From a checkpoint of a small transformer trained on Wikipedia: MLP 2048 GELU, 4535 steps.
Each number is 128 + 32 x the weight over its row's rms, rounded and kept within 0 to 255. Layers, rows and columns count from 0. Numbers have three digits each. The size before them is the row's rms in percent of the matrix's.

# up: layer 2 MLP up, 2048x512, rms 0.0896, rows 1313-1359, columns 0-63
# down: layer 2 MLP down (transposed), 2048x512, rms 0.0633, rows 1313-1358, columns 0-63
up1313 101:113098070193040153130167117115124171114115096159148071147099127110140051145119176046123164156122122141139106115083127116170165172112098195103151147072104131136163107141132126078167140067191073
down1313 086:117155093078151083143083119107132150160097162148151112111159113171174138194121107137127095167122088175087114169111168109138125136192123119104154112101118094137135126145080163180168125101157159
up1314 102:113156126142102178097171155188091150117157168046081161066097106120115126142170121156099114130167119081122139120162187147065140122166159178140193111148177095155123029092130217133125134101175162
down1314 097:133108175095102107115172092142161134176103078104080102116191182161132078106098139141137098087074189104131109114141130108164128103191099161124130094110145109143075128141184081154104104151134070
up1315 119:159201098111210135174176136139143132102182150076150152162169128121114187116139086156130138105158088125122138119106130092082159121120179068174076200088097116164153196104116107133106089084137054
down1315 117:116091180157172081132092113128091102104187118130151125077147107220096121183193129122098151099171167125090112157104106140166111121074143111178127069099093141160136104134121174031085159114147124
up1316 098:139075118096137143145101087115103192162129117097098118092153092113172078145144138114158084183188106153136166107132183127148187138118125167143170086206143081154128117118126176129118113165099145
down1316 097:149126148186117124131114137152153117160118091171068131134176068118143089196148102151041070112129063126144135166059154124108132148059146168110139110122217086211189102112137133137189053090098145
up1317 103:107080090180184161161097129124193208156203153125168114154137111190092145095100110120086029170135146143142198157139158105110179125168161159134078161128122140113135123132122130123102073159113091
down1317 112:155067180132122140107097130134130115171130158156152085113056129130116110161144120177102140148160196139102140120173116137143119155107113191143051145035110198189139137111120118075158126127151189
up1318 100:164136144116098128094130070114137183134150113159125105128157185080112189114136117116172115133133113116123104053185107170092127106130110105095120140126118110153135116143159056164108075222107141
down1318 102:065125177116143119121124130180141084043170157143137145124150125101115160089120161113145130155099152125115131160081073160078135117114144108101104126138156123133107144124125177116098119164141095
up1319 111:138113088140090122173178087144154113122132132124132083111157092159116132167135113146113125118121069095151106172140093175132196080136130129106111167108157167160117102079119088074105137126104161
down1319 107:156127190114101077157154143147147173091101131196111147201108127186172204169086159120101120100167172095141144148142108094119170144096134147133181067124143122165102134080131140109146159088148159
up1320 072:194092190140161123148150106111145115156101088119130092122158130137129113118151124206167079140122143124109061163112095107161129163131140059107161129186094163098100174156198115134118128151139102
down1320 089:101155114112168098119139085126106136143108116120128108146134132170135136116125118125087126181117083079180182085120132125072133076174126155141141182134097089183108113131165162113144155170150125
up1321 118:124106093126123112072150176143094167179111179082124132142146136146092166225144130117168099111181164104148174138101126125086107141095078156191117148120075147139162107110107136112134126138061126
down1321 106:079121112125147146160136120079191152157179105090093135103131127121069123195127127132140112110177141157150075077153126130165160125128096138190114112153206157097118131112140140150182089107121157
up1322 092:093130145171084140125124125159074158198148086146101134164096116121106088119118125109120159142131168131118093120096104182047133175157134089175137117116101133160120147157108178164156110141109123
down1322 103:118151123150255211131124099011139072121142144110128128105178175162131131122140141110107131094119149114107116133100139107123127121098161113117181136179205079104162127138180101134087149099141146
up1323 092:143109134134108176091168142145137116119138108113098117148182111165116167129168154125177123155163106131152140070107064156175093152141116138127166115155125088106108126112063159070140110113088115
down1323 110:160057172084111097156095094104088073137155163103137142160115146140104178098217063124165085109136184155140148126146106084123167135183128125083176139176137122115060093075116119125137094129152129
up1324 098:095130125118124143107123179063069099103146159073118147128110133170145088091110188155127108120109116132141105143149113126085094114167096108105125153176115139173131169056130170120174074141120070
down1324 088:068150160123109158109127211144138115157107093119121147150147116117108129067150109109116140103116120118103127136164149103153120116181161166060120185125223126140086110201100107088147078098131121
up1325 100:112134124057127136142154120111184158173095139110127125130135098177159170097096095171098126110135189134165092169159112124101219112087170042183114095110124200135107147140134084143170108088121175
down1325 099:121139073126115121126088182074106134157130089148136075076116167084155143199118095138170147184115119137106116147182093082112096155083121132106153087087156160190114061111121119111162118134061084
up1326 107:062139148159106127091080175104168141126158155128073134171123174207159140103176141124110141118094143071100115158157099126098115145129080140172109141144100075087066108173081121159164134175153085
down1326 102:137106190084140156129142156126174112138078110093110118142099155064140156135143137153137137086096091043134100144142133088152097146150111143154141157101149095151111144092124122148110084201173156
up1327 107:152098075110081157131107115102117109107129136128147108112091158123202135129159112073129172143214134133102157152160109137178079107096153113161131098035142162197144151135088162100171109099104135
down1327 119:126147180141056087143115143108134134118116062169179131063110157141147132081092067123034192160095098176068171193092151152138122124139167143121141156069115047134173195122095098091134160124146170
up1328 099:106126120091191161199142142111141122070169127087143132165094132123207144163193136132153147141124104092164104081175147114130169094132160161229089080134062183055054138167176135223145125152132127
down1328 105:171085125158148117131126135111135123186093136113143155137125124094121106154066144175081139122137129131154132111122151115139089154124122109109153152121105159110195131168101088131102178135097108
up1329 105:167124126138102124130143123101140105074112183098151137139141116095113101100112172145133105155109170119128120121136122155130159100140146106103072156132136119055110139131142150134115128115085146
down1329 091:107135089103119082089111129121105022143127115108125176097116151148135155116108130176124095119081099162147095124100152124128098094147189094173174106114137043115147119118138125102107100125121100
up1330 104:077142097119114148096143137133141123099061120184179148163110102166153120091116170108195100107135139102135048109042109128122092141141115106150142159179141119096127117153162133103102159122134167
down1330 115:087103072140153126129228116125144155186139112153113129153119108138184147033133156147172179111140161140128128123075055113177166165073144141164116079194185085119135113108179179099084191148175112
up1331 108:176104128129093111046096141115138192106190155107057117145118076154123120155137127129099096137171175172131159066128119142130159096195128185126144085185157097091142134138190127110161097090126096
down1331 110:130114174150090075173070076158056101092088103121125116136112190139211139077147095143117107159132185131091186134160157092141131122079129151150137114101180129138168181133187132124122109160189103
up1332 104:141181122174156079098133107115136075113166121080108120132106136131119111105171159104147090164095164130112176162127088169059128090097127131149119134068142113100186143151131095128081094144127140
down1332 091:155107098134134116104096145098099165091142137130142106110067144072115112125147172119127159131088141095111101132202123124119062155162115125071137183138133112173085190094154124128105125092160196
up1333 101:147113151127107099158100090136163131089170165096122095112098137146111075111120110151159098120076097106127143165122160087112154104137161105122121097074137089133137091124173146132142180083131108
down1333 087:146164071082143182112121119128145145083111101153099109218108149126178141150174150103159089156113174091136108154082183122113081150135136175138133145141142113113108056137148144126160129117089078
up1334 104:174148164103119148127167115128139153154099104143163179110045132085107118194104110132160106128159136087143193147093166105115158115142097108124118105098127143130102126143158131145109154100156112
down1334 087:104122135111192119065107130090165140122148145136154119070122167158138097114171089115196130114135150198095094130166082083105069122176134115150054115170104104145160173120137160103138098162108126
up1335 092:082103157176141103170169078129116123115078072207070143148142198100104133111180138151127156118096089164180089097183149131157131087085119147145176119102164161085116127107117159119126149071116157
down1335 118:157126099150156145126196160095116117157120150168122101140139141134092158046174021206154124088213145110161153166199100092127132137104090141119152071141142099162150145099176129069118069143138139
up1336 089:162153092093110118148169114114180178128087164165135102142170125100111127098134165182132120103127157136132093116105162158091200160114195082133149119104161133139137165112124058145101193084118076
down1336 114:142122117133048102099139146074124166140112128120121073061113155092104079122194090113137128125134122135099170090147153109137121124125117137108116149143115103147174177153147129124164063090107148
up1337 098:121152087162145157141113110096157125139162147156166069123171143129136121115177131137146118121109135150101156094131120171171089038145175110128050083107024136190151177134157080133057057105142124
down1337 107:127189103151133178123143164121138115081203144169115111176142145108148134111125077105053073114111131156125166128140135063175123188118107134132102121075112145127126142140132144168099136136152155
up1338 086:111116166126074151088140111128171107144198119110131158106093160080129163125147103076129082196056132106155098134196106133163081125171122127121107126172109093147092152157119093177196149170136118
down1338 092:117197138168136164116136129138153117151121099095158171148121157167113166125186148080082108152205091145069159157148169092118086142143166151084131182138072124134090104179109130132088177156135149
up1339 091:190176156206127166120182084139114129166082091046062139108122094136179147110149092097075134129140069069171128112122176146141139137138104138148055157136176166124137147072133126120134114104186072
down1339 088:198171117165136113109147053134132157121159093158176142182168099046135148121166139106158183112121113141105146087128137114103119118147122135153107114158145106121115115090143218093061068206114176
up1340 103:132130087140108101160133110151176121147102104116137136127143115144102163120144141115112102131128067151093092074138114139124138071085113156129102127121136145081124174108117178111143142117110133
down1340 088:122147110132185113083133161093130103108127093088019112140181134159070121148115175099114151134206181168124116140104159128122068117084150049090171205142098141068164123137121137071110155128121083
up1341 100:123111136142153109126101135131116128119072104151157079198142200110113079108140091156105175077138183080146134156117090134082155112161107114197168121142080105103110095156136098112143142117170158
down1341 104:063122154088088133152139117208106117124160111151155199157171076139067110159123118180113130125129129088091084086101144188129107107134092114137152132123103126067148101138182147200173170164164144
up1342 094:101177146126121179135123122148153129083140134088103154146172138228130151161158079112098150140191136137162116063148143149121148071113122090118164123132159135117112088114106163147177129176161080
down1342 083:092144127152155093087112155122183112128113080132126159116110088192127178131120124130119130171146149142068124109122108082140104080143140125156125095134087078105098119146108133139122149141150112
up1343 106:142085149063120169099104142201149135156139093123111152183163085100078133098124169139128088163120113149063116146183108130107084171145047134157141142078184123111110142163109140155151140129137104
down1343 099:162062142150110146125157223102173115153139136151089097109167158154166159113085109095185186178144132103140104123149164166132095156145085123122127161119124156153106098060163093147173082124123194
up1344 100:160152078098145142086156092114077143144158199191106138153156201133111170162114101085136117084169144130164093102128155099156175094135130156161158141138134109116067116091140059139174131095028153
down1344 089:075157102099063075131144138073115130079126104128164117138121132129128097131061136127131167137142082129114123108085103113048144102165094143115098158137105089107112184126081074130146176121147150
up1345 105:158158128144117153100123115132163141078143146111142178084135093132142139111044150126090108136158125120117106099152108136139136179152164092070134160181117227067093137109174107116150090147125039
down1345 114:100098192103147153117143171146201086116110142098139120112160166006182139151159185072186130130137140084126168130163164164186145143099168109095177090083112123110185115095150088183127186122128132
up1346 080:108140102151094132057146135154116153125202089184135175155103108057113083113134101142120169146169145122090112109162200155144155129164160118150111149093151160117201107133105177129134149114207138
down1346 102:139132186154130110142079109160172189174144157115143154092134149161156145101154106138084127158148137088146163134095071181077064167146126167110150116160115081137129082126161149081123130199048119
up1347 093:152192119122133166132159077100167115152064081173165111140131116111113152116141099107123155137116175109163126127146120123106092113079102169136091087125138106076114153140151171151147112147082142
down1347 097:151161125100112173165108160098164100156103143158104184173156110110074125140154164110083091167157152152140141123124182125109145095123088139144150127153164089105089120140095161096134089154166107
up1348 099:119095097099163126156121103155194104136112124135162129141135112115125143124133127101138146076184179125119142162144080147125188177114178137162103144111147119143186142072115121168123123147086128
down1348 100:142133038118117108184146175160151116129093077181156087103149145086150137064093157132119188148099102130154167141107115130108142157129146132128119125105168122111135138151148018115132139133140157
up1349 097:108133163091124139101142114076119177187171188124143132104083147172150110093117156148183149129133149076119059136159140113163166138157121118159159166123079124114165182088167221177121135156167066
down1349 090:135079140146071170100086125124111158156139124093162115132127151133154168125159122162133121130092128130138103174147162154116142142140184101126131146087114115105128178064103140107100107139189187
up1350 097:147123094088147149131112199160158088115166132133089119148206123073079139109173110132086102108106116065111147108108136142038071150143117182118188139198136158113154064117142089080139135129213117
down1350 095:105159160087058112130094064111142100055100148111119154092086150107151126150125090132160156136111127171119148165158117175165125156126168085087122146101104152194083149122129175133146117099123137
up1351 099:118100089061200119118194113105119099111137122043159158111120116156127133145148072168072169094128136102109087191085158092124092131115083206088146179121122133172168138131154150141095041124136102
down1351 088:158147102115123103116157141137126089172151147126116178109101206110129155100212087153184124163089166202103118157180103131164133154113129110122129122199138148181140151139103176165116104174148127
up1352 104:131155155112097132144161095179126155159132196153153127159099121116067135123143104154085116152092142088159115165115124187081176162091106115153168128135158130121136122130094130125125089138125128
down1352 113:130161123132148086081125166121133118115151094134125133123154093098109138116115073206128060114137150101167147134096112135142087166133170167093122147137122141155104165120129122141128117097141159
up1353 097:178121164165103146100129097140103135163084172104107125157121133185097134096145068123131073140166173082122124092151094118113158137150105203139160113114093103131155100174133144086125136156100109
down1353 089:110089129070125160059140115097125148060158116123042148148105158113101094092145124162134130109148130109035109111118114131146131163129155141181109136115101114122116124160157139112122044140155186
up1354 094:165074132113077211072092121180167113087106140096187114125195127102130085162081124218148138117147156142109110161111121137103141133058134156126177169125123143176147160177127102174107113124082136
down1354 117:131109187175109105119128096119180129188150169127160125145085185136119209146141166170132083189118204158154169112190079085129129097188122107113132097168150105183122141086128142168131090095160139
up1355 089:140149174143124131132094139087157189176139119104111135136168114150163149127125141119116145091156063052119061054121134184105167151160076134103195153147158133132152142115099081191117070198116101
down1355 093:100128127085123156114140057129109158088120117115128120125134165115116127113134119091171166104123097125081069138101161108100153167126152171126086112131101070147108119192123138159177107113160111
up1356 117:139087155111159062096136159156162123145175124150117117139141103113076129173177142102045143122191017090161108116149114224178200140128110125145104128120191127173132185140108154200079132185131132
down1356 115:120104119133133104109163124183110088142087210097119180139164134133126137090113099128130153094174085090118115147151116152165177140100159127142138109096105114118082145152164157128119093143084094
up1357 117:135111128152161163116111128137141131160139118107153127158120140151153150214145135095124124180126141149157108111089084057157126103077200113160117108130081179178062141116150093071137102099143158
down1357 117:125169132113151116095183140116168132108127121084140154126112142066173161138149106116118147097122148094149160113083154127127140198113145150075091124121143168123117133113177126189141155087123169
up1358 095:162109094132060159059136149136127141110136121143130122092131106144168106128080127124127104075133154131078212178155095149116135094166087149193136124143163104150172101172147185119103137109156072
down1358 086:143132106189029107074182135156136170086144119164147180154136110153117066143119137110063112134135152172094123157096146188057155120100127163175061150081152136151201154186098137151108114126134124
up1359 110:117130124113130143177117078139117132121102144161122151156107118172157169122120104145105101106124096120174122062096200100081126126085196154125172161189129131115076150090099176129080149138170152